Part of a small language model's weights: rotary positions, gated attention.
Each number is 128 + 24 x the weight over its row's rms, rounded and kept within 0 to 255. Layers, rows and columns count from 0. Numbers have three digits each. The size before them is the row's rms in percent of the matrix's.

# layer 2 attention query, 256x256, rms 0.0935, rows 0-108, columns 128-255
140:129167126118110153116140118124082129135147128104133141161138118146107145126130075098120114149131152116144109141195156133106112108097135112096130088137140127112112145152135111144133151112162164128138154072134146132135119121137098143151154150151111124097095108095124158161091114129110127142150105162101127121158130125091121140082141114133120114125101108149124102096115168120150138133164
112:129081130165162119127111140139165133131127128136127100112104135131172108127128188131134129109126138125144155115070092143124130146161112132151101158095114146140100118070135163145109119147117102133144117186120118103139158123107155128089119133087140144150155127144122102103158135138136125139118155110167140116109133133139132122149093153139116135140168107118141167143150118123111136135098
130:110184109103095140129138118129104129153142126122126139145129130122099178140124094121140138151134127151125111155174139110120138095109125121139165075154131109108128119177128102113150159116146161104103129073099149138115125140135125136152151141171093119099089141114137156118113116104151136119116110151064092127163132115095125138119145132111140100120116125151082084144115122122149105125168
135:107141155125143109167092129100149112094128124103133139104101170122105111137111130135136145119105118077123114135102138140121149147142183122090095123157158103117095085111135115100126110166119122129097064153130134127116088122164186133104117089084126127167109158099147095106137185121148143155108163064129166149089133117140124129194204124132149120112116121097165116150136113103138130167102
138:108181091081112114168114154106144103137108167149112162117110128102091185183126083125139164154116090128143109139121170115088147140118143123120113087156173121124129131137127117120102139131167136083085129115132107161095104159108158131145114106118119108154083146112122153146109161120121116138113171096087130174119162102178128128167165130078137118096129171126125101123117104107134127159130
132:148113166133143145081146123142099103141126146145177113154172115139149155116178119152120114096167109155123128113155112145143094169114092128158165150115099164153159175146112114136140134100120115129151162110144150128143153137098088153117126129132184136100192102142127132143128115134123133111144080164164128130118094132104144118090089119135131141144147104148088152116133123156113139104148
117:155140097114122122168131130106139116140115121103104134142127156124094132170134119103137139157121127189125115149120130116146146102103129121117120106166153089131126097087111184137130084131147144125127097117143111136117121152146138111135115132117060172132123110114148127102117149113118107120096130130097114132137149095143142151124156110108148110106080135096115087151092100145131084171119
096:145067170125165135100134140125107159149101135107126084138146143100093099103097115153106116154158125177114132106117097133177117129107114144140195172102098098135165167158111133153149163109137092137165151088113162117115140139132134140147133129139136130090147129139083138112131107136160145107138110169146083105131121140115109158087111126119136117126143150139042124141105130139130123103179
132:129127163151108143087131115156097134117114120152148113143143116142162121091151146140117102104162135113151141134135125127126108164152107143128149154081114145126108160167149094125170170114119123145112161094129151143148137099114087167133152131142195073104142112125114136171150094133171144153141075137150125103131118137108132113134117143141108137155130121175133183109127145102132151086136
097:115120081129120103168104152093134134089122129104113131129100140114102084125126140084138154162149128118124140107122161117101143136113153112082083128117180137103130118138147150101096083142139138096134134141145140123094116141132150120128119098110116099165087144144157151167128133136110129154107187088137135146093156085186144129142158139086140128109089177127168112118097115097132128140134
107:105127196127103124098142154153091109121133138172158119144187117122152151111139124127132090098161127128115125128184124128138061161169114142128111135129098151170147121152132107142134156116123096146136159134143143129160140116133111142122125117129176123094166122167105140147125108145121145120162093143168124129130076146113145108123110142141122163150185149156098138133166159155124136117173
087:045128154101139118116136150171143109144094167115162106122102129146119129148117126132142116131169099146108110124117134164114128127158168162165148120140102126178158155129127106161151128095111093115118106137152158157146123117113137135108118090137158091126129196126100082131089123137158087128157144134152125122132090135114134079103146133144122105172132177135119131117149163114126144101127
118:133120132132126130123129149176094114123103149129132095134133107144157140107144115150133103106132125109141137125150137152116103192125108143156160167082101158155136165146143088133128162096127112102135177109132147144120154110120098151133145125135171070117143130120110122156148112127158144149164108131164118125135116151113136113120095142139128134157162114154127178118151177129140143108128
095:159090166125100134091109127127101186105094134096154082116139096127134121098133144125114114152221169144141107126125154125112112149167129139092113132067140103131129151147140135132151097094119092131122130113127132098148139137109143124115123172143112109097088120143091159137118088128151126144142124124139093099108147143126136131118129144137108125156107177121150116131119149124122090125182
073:091172126139156123150132123130112051130130115155124165192165149148131127165154140113155137120119117094135107127152152098135132152150113167164150117138145120173109119151143124148104151161163132099091138112139137164118118105157122161128123104119148087107136103108160138128095130136083085123123142147101142120151110133152132123091126137137138142116149106118126142123131131154147112127111
092:138111196145073160114075156082145124114153103141111104131127126090130124104147164126099142142147136102141160100124148098145140123117147124100121088114149129087113114145136123108132127130147147129107129145121152094116143161114148097113166152117111166132070044154148129138128154116125128094124123121117149111115123129104152140161141112107100118133121142113142095161150116091141102116142
077:077143097167167130125116138137132102136126085104146136121124102155162113133108121095165108129135115127100116129128121106135124127132158139136119108149132141121153166124084113146129123126171108093139145174190133118148097103106092162114156145113116106139083143127159112124124150105125144099130135128147102158140148142151129081128127119138146133127143104164107139098123110127126126108133
100:082170069121122121109134119148141126124103189169124158096101100142137113101111131084101142117131143105118129135130151125112139093120128133105142124075148161102106144075134124185106147134143164161087183126072070145134133105099103097116152143135129124156132120122119171171169114115090140187107132114120130125146144150102120112141128134117082143112123085127171127122112119102109146126105
090:107124122121124101140144106128134131170124104114102092073068149134131094134125128144085116178143115122168092117115102136097110100161154113141132155120123118104128111151150133133199099117061155117150114149118189093126102161124147111128095157133123126136097148124099105124164121148133130141150130150124108077107110111110125126094162141168154080149105121081103115117127163121128173122134
092:149155105109121082145149139128138109148131123154141157145123113118145089144092093131132149119111073092118164094167127111122180143082116130105158149137081157113120144125115120145096198164143144129132144116144120166135119117125138126149104078112170116145132131126143112137114163136133129115100116110122124125127110138137119133123118120124128126147138066121115100141138106129127171096091
090:169118173107114114136154133147146095116150125144109083158157158108133131151145130122123141099097128143171128146142101160162061164048122086118108133142124101128146097117140111090136142098147153163152105112147136121122104121179127093147116133092108088142142090129149146130142150155087135074127121131145164076149131126166120142098139098128116121117131117102122130116128117180117127144113
080:204105134090154153086117137146154154111102128138116126107145127135157166131120153116157143116164137162101098147111111153130107157179114145112097097130131121139171160147115104187148094098156093122129129123142129125153118129136107168081135127164127113107108103106142145133107135080114136104120111132142152190123141129116123092155119130134114134121130119165137113127108081131116117131175
084:145134122146120158130108131087133113141150098140138121149133151121123119092118135134111112096111136140091117130142153099126095131065150125139156124140135145107097113134144121136167088130096145160151106081108149097072120127188127121172117152111119170117137146128096134123178127140085158145119154116103120085122110096148101127127145114123161132102112137163103133147127106115131163148119
083:159164108128113138144120062120119105103119071180146137138165147122140129151134091115146126082113111078118145138144144109131123167089098110122141097091173143141112135119135101157094169152167169129113132123147133165093133113106094151141126136119169139128125143078152149154197146129066146123109130132124138156135117134126082140135137158123185145074114110154149135150124092103084153124121
095:099146136150105143121113116133133101128130125162132166138153079126136155118124124091137138109112107129170133162085118097146161102187126129169148121123130100121129164119115116195135149140154172079081132117172130136135124136088099154108126174147131121140089106109132131114143105117122132151140107127085108173131193152100173126139115101124126169137145116102127153131099121120157096138134
108:160069148149126132133135156105145147123145116081126121131154128118104102127139136130130123151134135170123126148130136158150100116122138147113087151152122097145152079148120139082126079119106091157168098128137147097153109140148148125121131099121082148129145096123119114090076119142142097125162116145125152121139112136129137143133118103124145133100133146141127131135160153179165091149123
079:099136154097102113093157186120114111115130144092164117110160121138137149116123066132118134132151105159122101113143128091114110150170114096130095105103143148124168134130116135168106133144134098088135122152158127127151152140125128157115100153110191187123143134177097149109155157135107137122098117132136117161116147132115153103118147123131108166125174125104090101115104096177112147159171
077:117097092132127121160120163114154153137130169138125131155113114153135099131119109147147164164125126170099146107115143131124129171089111159102144136179142161114157168158151115114095120122149121131168148124157136122139081164103152169138122094144119124137157102122140096127076149155147128144142110120128122087122112096169121114106124102132191099097145125172119145096157133150169157154135
091:175126193127155144148143089148120109116115135141116111103191167144123165151163109112134111123106152140154107161147102120134130114130111105158123127138153057154089103148163087132108138137136127124126109106175164170131113125143137128124103135113152112125121132080149135106157140080140112109163144146118144138117122161136143154129124133132112144099107130094110120139085127184090127158161
086:117147151176150128155132115121116113093141132144084137105105119162170146096138116131108135117122098128187164107093134101075121138148124110172143139114133099106157167138111100097145112128107122075117104137100160116104111164111132111118132144171106136152055097103158108147176133155110121114116118127119085127091187156148133124140127149139153126130141121129134137092123111104149190143145
089:157141120137106117148152107139137138148145099172143160098151096127184109139150110116131139111094127099147122137148085111160103086151130112119082145094134119083148154130147112129167129151119194129157103152121111154108115151130109123114132146107105153128090102092114145131177151121097162160103107131109152155130156102098107119122122119138119159107119094133131130126116122151130135146126
099:151107163126109107138149166140102117138084185090145127115151107161100131118129093133152159147141128174166106136145146121126102175152115148141142157104144090119158112124107158124114148137118048120159150140132132123122148141147133126143101122130122118113115131155105165091104137137131157107133159145173104143124147136170181165106138144128133141175153141133094112134121149131089123130139
135:131153134097159088121081132133165130110137150157129127085122120109143154135094163131122134132108132073125137120095110130122121094168124138116088151125159116118133114107107137153108119159117137144119087161144089117116151112107146123110111137119159149161140134145158113132146173109124127134099140090191161145097143104162130126152167159135136112141131164112167143137146092122101174144079
115:142102132151090156093176117156101134124110107128158115160151134166144084102161112135128110140156145177148125116160122140147107138090090131140151127107098137136133157181148126101162153083108117156155179091097144128156124100111093129144153136139132127079144101133093158135107067151149123146157099162115094124154101156102119131105068117128138160138138076141066128138116147172131114099121
135:105146120107128127155092134100147128151130147118121153116069137123102127143123144144152144108105144067126153135088146118093157144156182116101091130128152132137104109098136124132092118178137131110123070145129114145107119140130156141119117088091132118181112167138151123131135167101127135140103179086134151160113153118176119137193193140131121103116129169124181156119146136089127129154141
103:175092150139158166115131124139141101135175124121122099125125121134126148160144178152131130097107118109093133112120132148141108165149111118153127139136093173145116099102137134162097116164104096123158132149142126105148153118125142152106125160099137139113180117151109090086122152115136132084159123134155120144142094145119143146111118148141109122133162127127122163116167141155119135105126
113:105093096138135121148101140112132154097107120123111121101104137114131085107130149140138131116117129082160167111069125136120145150181168146096069142130114145117118117113127137106109082152121125138131099183160087132102129110151150108110124104119152120191093124140152109146141137127148140145119160079144173131119164128169150124173155137147130138162116162130202147125152138081152141136104
097:160131126124111124111143122105114142123122110137131108146149114147133136143165085110115145167176115183144109122143109129148149099093069119140162137105143099105157167142108148118139138109139121133130158078120118145142125158109104114145126144151092161108116098125120161152122125124118096130123086181115084129137138132121140152054086133109136123106121124137068117121079105157124088122167
108:130127086149135143145109128118140140119145133104093133107083141127087138151103156130154148126085124118141157143071137143116151116167176108102080081154123121150092068099132160103112097161122135121101067143121113113123111122144169119115124127100085162169117133130135109077106151136122127114118162097101159132137174138164122126185156120147142127126142119099157109132164132113162137169080
116:160143063118104117159096125112147134118155126107113164119095103133112109164126117121147158157103117115153141110123144131122158091107148100093090103142155123093143118105116159096098107158139180109117115129119083107112130134112151087129121127146041187164101121115157144128115154124093114132107161106099121145121178110153119150152149133114144126087112138115148087135095092129143120150102
081:163100117085128092110107124112116118133128113124167112132134135126122118153135099124134107140169141161117134110149123153104077183090102112056144143130129165070177151110116092140104105092128140126163140119144116092136119153090147155145129119142136116119172144129120180151131145128116124136136139109155093138135109096144101107104115146098169126064120145162112140140098125179097124126153
097:150112144128134110093109150163109151119099105138144116137162104131176115095144136120130066118168113121145138154147117130138095158146124173132108182113099149143156173161142088116146116106099111164156150131144139117147108087125101139110147104150179082119141136150105140186134080135149146156170110122156138092132103154143126090131117131148129144151116138172132175131155176128123144111132
080:114143153171133161111159089155104149142132106117134103154138101152154132126123130155109110139113163120151126128127103155129117119124113118144185110105081130143132087101132162159128150112123111131131128142114118120157154116114105131169175151121109156131152100116143117092116100114134146105144095151129084113170126187067112148140062105146107122138136066133126135138132133136119103099117
124:146103162179095170094112157176086130125105134114125072137161107145166137097159148132091091116140143136163150122098132118125101153129095141162157148111097136160090132163147119129148123095114102129127140137125158120143143116159103136135149165150128116102122082121123113147092093125157111142163092176151107087157143161100132122099097123177129127179148120133126171103148166158149125104145
081:094110080138161096148119087092146172112120118131101128098103140067137090113138085128124131119113103123120161097128102137151158125098154097058111150123120148076148115092098144084091121107125128126143148185133076095121122135109121108141136110155123140160109163106133117116125125149139118140112145108137137162085165109174097106167106137118159130116144108154166139130136087106117122105129
088:125099124142109134147112162116133116107106129129121110127154127105108117118130160119142128160099154121112170129136128143145153136082133153120095105129136160141095079124143119141117137138135151135113135100146144117103118083188134116130175138120089138147119110100151154130101129104124134216151139098116116118160089113139136152138099133153142107133157122107154132142133149133175082102134
148:151126127150129155122143120172108117132100133183141115116148115133161140104156132144126095099113133109152158145155109136137088155147094119141136146109090149137120166157160075085152141089106143143137155110101116166105130111133075130138140135154169113107177124131109145155154103169145149146153089159129153112159115151113112106105079132145114161142138110141101156130135157127148179121082
079:088102120163076113171135171130122090149151108117119126143103126126130132129119155099151125159107116130182139117126109101123134152135151148165121136127110145057118165157149129149166171128128136076124152131156155098099131118116130170121151139118164091115110108136130145169154128169136165157142138112129092144140097097123152147108142106110139113124163121145127112116170146103140136078151
081:112143136130138157122101105158131112098115067183139127140121131097124188114147114130126112098107090107148138149099128135128115101089110113149113098132192093105084162141128077120138148132121170141082110151133148091126101091122136133114155194146136149149101149073129102138156139144141102079146106112125140124147155138112113125133090128145172148093127140168128204111129141069121111087123
090:116107148169101147166158108117142133174126137086100141147132131171103086129158107177133145162117105162098114114088110111131162105126122144146166115185120117184129121165122154143148118149147151128119104123159165137108133147129128124140112090105091138115131128137122067087073126123169099132126121150126126098140120128115159162118135106123145071150108138129120125114116138116191084150088
085:116098133154122110134140156131148146159130084093119133115122143130122062139133111121131132146112101132118120116123087126146130090109136141134124182153099139141119067125100155146141107146105113143179095165136159067124118097165136079155154108122114165136107120136125078085091149146121109089133128137124139070133116122096097153123106098158127121138147110112144105154163166112158085142122
085:146107114114143096138129121106137126144103152093153111133158124131082154149154111182157164123101113109094173146151129141163107161118133151165129139138105141149142105155151107103122144113145142135137097121086166131096145083146150142147096121112133116129159106104122109097102116134166130096146141152121143149146103092145141151134117120110164119104106156111085153129121135152155119142081
084:144103089095146114131115152160147128173131168111141105082083105127155129117122119130113148142144161134125097093127129160108101126126133121094134116098135157093147171152138078085163107081098107134142197165084049132149152136122128126106128132139153106127131162088126133138132137145138118148141122111168168140088138140139154128148149135132121143138145129168148139088149134137092137142143
090:147076175104144131126124137128137150146104093095119093132137157104089118153137148177100132151153147131125105130140112131141129130172138142142143143170108112151145100132128115124137137133104130134168103127140203107095158115155153127111130118153132158107114118163104092124097124126170142094154136164151130102105088092100127124121131118149125081142118170108103118178112146119147108128141
096:114159092072146133172149090144164101150122129194109169112139110155141141136103118122175120112106085152126106152148129125126136150124125127127171133114158134103133132106138104155135159128139152123133149124147108168122069176128077139124109159124138111109125172104096167140154141117044139134116153146088137166152112117140090111114124130097129151090140121126086124129106117140085167155150
079:152162099079140090128143131147148075136141148138159126090099077175147157138123125141168105140107150166169133170167117133080104159108132169156104107133140158091137139120147060102174141112116121120110135120159123176169094112140143170137118162131151082137125165117155155158158131119096180156125149093163127153122109162151112104139146145143111135116137108129129104105104141114086186109140
072:071115116120096142110191136120142168125143117103103141091108116113112143114106129144117126119132101147114120123104119129136133063150108115121145139108100118116205091115081151157138114122125107105139123162103104087132190161108112110156124118141160164138113140169104109133142146145195103103107100144136127137139150123068168152167120117131135127180106076133108104141126130092125133113122
092:105111127176130156155132131153110127075091130104125150116095112120155115116147138137151125116101120140177176112120144098102147137139132111153139147106147121082142162140104127111155149141117123098105152141146126168116098121120115151167159126179089107143100140113136101133130135116170105166141118129147096137128159124132134140138101174115116110156122163154157184108109160068161129114099
081:116132073095099101121151149133130120123134123173183121130112111115144128138145120099123126108131152120100138138185146154072105133101120081101107115097143144046113117146150079092121141119120138128146161111123122154149129135105111138129123136142173117142131146132130163193176126172098163159153120103157156121090110106146130109145106154143127153114123112136144128104126115145086161102160
078:146171139153091136113103135103129137090151133146129146123132144143133115100137100128123142107146143136160156140097142137148109116159105137143077137064142087135099110124112161098134142184109137134138133099108133143137145125150116092138115162092117205139130123133148167132168130128039177165121133120100120130118099146141133107104142118134108163126130103087087092139116108162103159165156
079:128167137140117107150094128161165128124159090122127171120139098143162125162116142103169141172091122099164121167170116113103123118109144147115092134156147130120113100120156109157135131167134154179131132136147132124152099089155108129107164132117099096144130137102142134121135110109059140149134139122124137138155111148158102121111132097131108154108142136120143126159150158188146081156102
079:131138160132160162121152088105119127161151087134138095130099165160112161163131138180131114134161119133134094137104144156103148143191101129153119097164128094148169104144146125148126114117111104117126099127111153113142163116098153140109107129132134125109166160125108131151131129106161120044145106159150106140147104114135149138139165160143170122149122137147111119141137131113090138089132
086:152155101088144131137125127130161086138152117161112125170123146146132155126124112117146135111081119146112144145149115155145076179078149150148136117134132126152151122099121121084146146117122159142128122117116159150136089115158157148117109151077126127124135124092127171113135135118065111123112133099119164126147078145185095089106116083109158158083118125107090139127110113158133138156120
094:145137116131169125103070109138131125102088116090126088159135155113115132116118169147138112099137120101109155155104139179116116183090137166135151136187125136199081162132112118122147098109131116152120131110139131121138109071132149136116153134118130116143135128085149108135142119113123113112143155097143120090148137110161075094134137152135171129094125168154157167115169144112127100107117
092:110130183121146143149106165149115084102130105107057118122131139145092100141140109131109126137149145089096100124132151096119124100092108099147125142173103151186103090138137161090110130102123137095133138147137099127088137122120129094126106106107140159113134124118151112104152094117158129093127071123091135142100119116116132145153140179114125123151174186196135131116136123126131094151073
124:159145069120084119104137076106143157149117124077136146179194132101139168135112089124130126143158123166139151119132154110150169137111130129106129134138160151109190174147122124130148156138118140118128139144124127122119108109102118158157138148113087108136110133125176139155090149144093138116127138149119092108169127136118116092087124109136113137144089164134081130102164125088154150105172
115:142103171119141125122157147150129091140121120143124133113113110144127125145162124156131117079111154096098100135131140130107094155150160107121098131100111156150086100140124165121107120109110092092164106134110116110134117122153126125080086080157152161107132156137110105101172133111138110119128118079163174153084146121144151147157159168161101098138145113146133139120116106145090131153110
104:146124105163146124145142154124142143120147143122103110089111164142101153119136206106155125098130135107127102162073083137138098154182139146141133110133122128097128086113150131129129124096146165142122079163135125154136147172133106154115144145156111133124122148146123121108134127082146128151125137148157160159140068109122134141130109149128183135123158113133177105160119127103107085131103
113:123148151118137158119172102147116133129132106141102119087128110134114082158155149112119114102101175098121138105146157173114118084164130107150107093100108134156134074113133110132114140102113092148116122121066152119121127098144144148095102092136128139096116167129137109125147138125156126162109112105124168139108147124122137112162174184176069127158126154121081122114134132126099129155119
137:133145136125111139132173101123123150123140129143156116154153101137138148135161105125114120127157156168101121121176139118127116154089087092130145111126100122140126145132110115120148135099138143138127147096140177128149137125128098130158133151124121127059128089136140141130109089147118123123141098201122119123134111134101100123092121171151087160139123143145067124140118150170168119110141
121:118163109088077125149156137118151112145142137167137150109098148105091115166096123124138157150105124105117124121115155168101145125132171115100099098134137102107147094135113134131104114093132127118086104135076095118114124141115147133118099105107117163163077180116134130114149164124168132101108152070097152158113120093141166149155164157121136093136129138117172115131119112077100126176114
106:120125107140142119150105157146126131117099086126098114118114133103119090104127084115067133127113093127130155153111136159126134081130163152127115115142136098109131136113151088086121140159104104119084123138164122152102075117108138141096158105125129092167100124098159126147103143133144167180144150118138114112116131145121105129145112096131133127149155166092163102127170113060135109139136
112:127144130092116119163116172115125081094145156137108150119125146102063130151110147096112153168111118129133124113080134115082160125117138125135115123161147118125139115106104122162125084153177148127114099127104088147109112133084174092144108130116107155152111136144144128123133151116146116132132135086094136141107103108146141166180149114114144117121113122096175089121114147088113107165107
098:122155163117106146126156118157139121140123086157117141104068138099079134156140104125108122134108134115127131090101165145132124148065156137134097113155112107156136132160130132160146092131143132130101128148100154122106126104132160119104120108095124151107142164103118115108135129136163101107145122093121145130124092121150158128163169145156119079138122151134125147104129173130133084211124
124:128128082155118134167098089099173159133154163098140152156130143119113129146100117124146172130122156140117123134078119135125138107118127107112109142144170140137128110064114155103090121137141161123171093114102133109125123151114136140138107115119075093168132161119148144109138159106069136103107169101107111166110137100117126160141150130110150127099065102100118124149112113136131127100117
125:103131094111133129152120116097137105124175184149128141133107161123097093146112162123146172174111137117118111135104127109113155080148127097104132134143138137151120092084133162139106124175179123084158085148098150118091153134107133103158091119131086120164099145144173128100137156105146129131101158094116111146093121098126135160183152135088126118101110123109149086131080091141137134125102
090:113109082116145111140113159094134122088153166112108146137168114142126125122115165113139125157110174112142115130132157092138149103176120130109110149126149164154122105108091155168079152193171118115152136124103135099123168105150099113141126157149101121139103101120130137170143123088092135080110116124123151134127129139095132174112108122085097150084113128126105117143104103072105117079121
121:135113138149115155100132145159085133153120105134121093138191100139144133096132105117083095125128143142145130130150121147115118144129124164118117129101107128133145153153154088118135119113132117174098175105135094149126100109105088137130185166142142111117141093127090142176110101149135137138163082157118116110182120136106073111114094102147129148144173128115123129136165152102120151099162
103:169134141128156110098161135146120105135104116102089109121117105149150058102156127159129104105135115126142113154124130142156124105131111142112162125117133161111121155171153122131154143136125120130134168169144110154156133108164091125140103140156106129110093075100136119157102085131161137168126116165118140133161113137079142143101123098150112167129126133113124147094140127145110132090129
090:099103111117164157150141101110132152123120144164144108091094151155149090146094141161141133151126093087102153139117109099124123133122156131122129125138112114107082101128137136128162137105117132095136108134159169104121131136124133114132111096134208112150116172128168117124131128138168120162161163138186123114117166114161131105180152133154140121165144126142127096122115104160154171141145
095:145140192118119112114143107127149105159148109123155135093112161124128129144127101084150123139134077110121160119171148168156117188137112125108152129151058150135156128160116128113132127136138149144124075138149195128128117102109133155143152136116133108107137149110136121126133123104075100108178140144132134133164095123152114068118132147103178087153152183189128114126159139138109144080136
089:158149101131152126077106167108119135161121096140114146109102119152135151119134128159108101148101107131148146130134122126113116164176125167152180162098107113149110109136119087133124162141114109143152154161140097171099141139171138159114127146105126143142112153106144124124170112115076128118151116117125082131153121134149135069124139128125161114163158114150175107104170151112128163131132
102:145169090127101111098116176154132122097140122094103116115184088106147192107077187100130113114129157175137173185168102142117144174159138153095134110132124141103142095116132109166151102099152133134122154139062083134158137137162102128127155154156114134128103096128140142136120102122128067132127119117118126116143099161125151120100092153133135132103133075113135167143160131089100121116158
089:148125108117168102125144188141135121097132110080069146097158101156146111104097139132126109141165133090130127126140120122110136103128156112151098151126101108108123160131118137133169058136150098098118124128179091103140115125139141097138139156150166106154132129115170150110129126138165092147132128113150183131108173112116132128182136102150088171155145131108139100113155147141137144120130
110:145158154112094119112133145146079130139109133131133116181183125137139186111141163111143114099159127181166155161177126094128135159143109125122129109086112133099164123152121114146116144103112113143115155114123110145162118141132100147152134180149121139110086101155132131148136119117124111102171113133111129141145107156136148131081090159128112142123177134168124133136115161092074139106203
081:174122134157091112101142129131141127127152100131137119118100117163134095146152126113154138144114125097117137117126130072176123081161130135125138137116158147115133135117158155136136118126121115142128141144064141086101167139140116081094112130105049180103158093137132134087128099119147166110111120144120157122119121119145105112111124120123138113097132151096179106130117096137124130170113
101:172149136129112097092157158147149162144113115132129123138147151119121158115144134141137137123125131115153167150165083144111114180143133110131137128128130117145093171111134122124097146134121159126135136087133075163142167098138115130139148099137130122158155146075141125143172142108118099129132140114137133147152123148155140139159090161120156096146140133103156128165144113088116115122129
081:107133188151089123116118149090142116150097105147124126116109126093095167149161119105128107093155101106127098097114100143121133169075131092132168127120113099137077171168118129160141123049105136126140102130119125138172097165124127164132119088132143094126107153126062127134122127184140109139117140151121144115139169136151114123103113116101122112149113156142112163085105143127145143132140
104:159144082136121112125153136156128142154112166124120108148158147126153160137092116155166119142171137117137134144132084076083125162159133127120135190122129134167119163102157117098166157102142150117125148082116100153161145138106108140146119124144139109134105116097176118173153111144142132156113155099150099114113115133168145113155137168138146121125163116102113131134129095090115178138155
102:157110155144104125123126117138145132135139131145142149140141161126131137128144169139124113096131117173121134139186152082118089170148115191107166059123117137133114100152117133124145147101138156136138135081065140134150136123208095115154119141083094139111135125127118123135144100094101111131169123161066120129151100139100152153052140136111130129088132118106128154135127135138102117135140
094:179146176147092108100131097146135137122151100112115101127176160084125192153176128075112134117152123112142179085161110190120120186143119094119103094109075109138111149149118100119130091073104146161119124099120121132154139137131124145123153140099146108105116149116090107136153118135155088124194119128110148139148153125140108141115103154110116114144145144138154155162121157094133127109146
089:124140197142088132146149138128151171177135125147138129129101138126132082143153121130081118118099101155099152144157141074119121120138124152113177103149145094120096079108164167138085189118139163131127119133096152172099138125157126111149133098081124099109157121165121088102139114119142137112147117170108116134158106133099132144111142102123137104130150086124114127138141131172136078154092
101:158140218133107129094128110144130100151157144118143126128183129135139134128136123097124158092101136163127136145188159162124110152140117145125148121117108093116162130118109091121114118110134138177124139085091115151108099137134128158141138163148100107104144083139114110148141133103114131052163138137105148128179103131113118134087121137114153112109127145126121145159145169124088093084149
080:098094121135109168130136117143126126126135108133182134087104099122147102148136105089125141153125089097141155098159158180113145164140143105122077144116109116095181112153112109148113122162133093182138109148163163137131090085108132146130150120136137117149100146134119160113123141150136118151152128111117137143134134126152132136181098129112111147141131143141140136077134114119161140111164
091:127107104117200116129115139129133120095136132116133136146128126132154127111121173119118114120107088127078118121123140122139173069117098131147139137118129114121136092124115134164120103167144096138090120176141119140105085107137131134138124153133115156147106128137094126109109121136150106153119145135134136122134158109107128165097142078124109149103120077069158122124146130168129114080111
094:112123195146083170129137117131083126136159105131134094143166134123112169150128096088122126185130150157147116127151134152137107150109110108083086099120101127132141140117113076128136090122130144195113151088110156112145128113145085115126136175096122149110157081102096141130121123110126137099166112145107117132150095144117107148128115138120136126118127144156144143159091174113119117112112
103:120141139139116082123146079102143183149127105128108115143133112106156125172144059132103138145168141123124126102151128101113148098130095150102078117122168137118144149162136111087143165123100117147114179140109124150135112153097132147138139140106100151100095134133141122130116090120122138138098138144097133106153166133100128077095121101152095148138126149112082119122130119123167124129151
097:136110079109138108137126179117140126112115156139151140088112147128131146088085127141167133129125121097144148169098141131147111148161151142118098143114130109088132140084130122148142077124128133113136107146162126180134114151172152129093129125113157088182124102118125145137075138130135140129152140112126151144143128119155132170130172114101172130127147082086175151119116148108119129134124
117:143142129172107146162141094141131157132139123113119132163153096126128097133149067112085135143115133184134161133123126121155119113058086135161155155118146147112123154151152104108122104128117125141118141101129145127142113101111124127125120164111093149135152092100137132140129094168119134110114103167105127087140117156126110096077091101123092150114130123107056137136141122177158104125127
117:107157152110111143120181114115128108164140120144128117107143114121111124155157166144131112074138158125103106076159141157126133144152124093122118109105104120133134114132107147134161156098136134107125103119103135116120142125141134154111109093163154137060128152118124126119132116127113105129123105125143132144119122089109162127128155192144077113140109154167081126107094149149094159116153
097:146111141126160080148101120145133140123117091092136108128151084136183122090121089123070110156104106160149154146138137119157118108115104153131129187119125145109117146138132104113108142159099100140188175120144113127148108083152130106127131154112120088149176103114094094153131114152132141109141113124141094101141123175153088110121098077113130145122130125090119156098149147142137104103146
107:152170100118066072132116118109163130139114084107142134122112141117114149152087087115142162121154107183129109106118152154155144134113148153118128117139150134079187123125146117113124124124122150170115115116151103145131093141102153133134148123116077153150110168105151149141160155145111117119104143098060092129145105125174139094107135124129157135109108141094137134129164134117118127139135
127:097114162137125136118112125158103119150098097150108091113118121127146117101157106147120104098115121113148134112135121166127107145127159125174154126127061131165139128157142099078136130103073075132110147132104136106117119119132131131076126090111170108127156158112104122136126135148157154135130131107136145126129154130139148117166124121149119112177169157153101133106157151115105139154110
129:132090131137138103170064137111128124108104105077124118137071150113143102108122119113118151104161097127160108138103106115151139144128148146121092172141154098102133125100149126094121094146124115133132121149160116158124095163105158140105112092113144145190136139099124145142117177134138146128134153084156114126133146128161135112163104082104182142097166126111157115141122093119134129111134
129:092093147103135149130138161165096114135109112185112078085102106139121103115137126141113124167117122082136146123137132161091115109127174127130107127125106102135147125156136094124125103129122086135109141126127130154091121111126140127101131119117176131137130142124135104144104101138188132156158106116155131120101111134152139127182137139152103116170161159137163122102153147085139133183124
124:135130062135157138106107105157104139143119092160126114092094097153179105117141119165105096122107113089116137113109132129142135091177113128110110139085146132136119160116151137118152122146098110142116174133167093128115128121147131089091140127146140146151114128124110113142153119151146156177111111116186140111103205137140104113142108081159109132146143134128118108119145082159134154146136
107:109126134108137135139149166121115108116185134163121119084092133116078112148121136083134136162091102119136132147099146131091143089108163129141110116166112097119148081112138122163123084158157150120103104153091093152091097109084155135138118130155117155156102151149144121094108131139177108154138126094119128110113093104143125139194153122121124098148133131093160086130136128084136103167075
099:090148107105115120156145152115135133113154141129133150118059128126095110162115169120127163167115135137137104105071147105113156066111143127114110126139147134118142077121118158162118104141152154106097130147078106126115122151071149122147102119115084174154136166162132128107106148134169111113099137110103116138103111096136151127158156136124142106108133101092134113141106117111144095171089
140:123135118103107124168117112104135118123182164142115150136110172126079106154146109099130184164151125134138104121119146111106142086122150115100118139155165123124123108087135166103088142183137149118140086096109106136113144144122151130139085120095081139154137138107146128090146155108121162121120155097114121148107102106149111153147157157088159097100090153096142088157101097117132123165084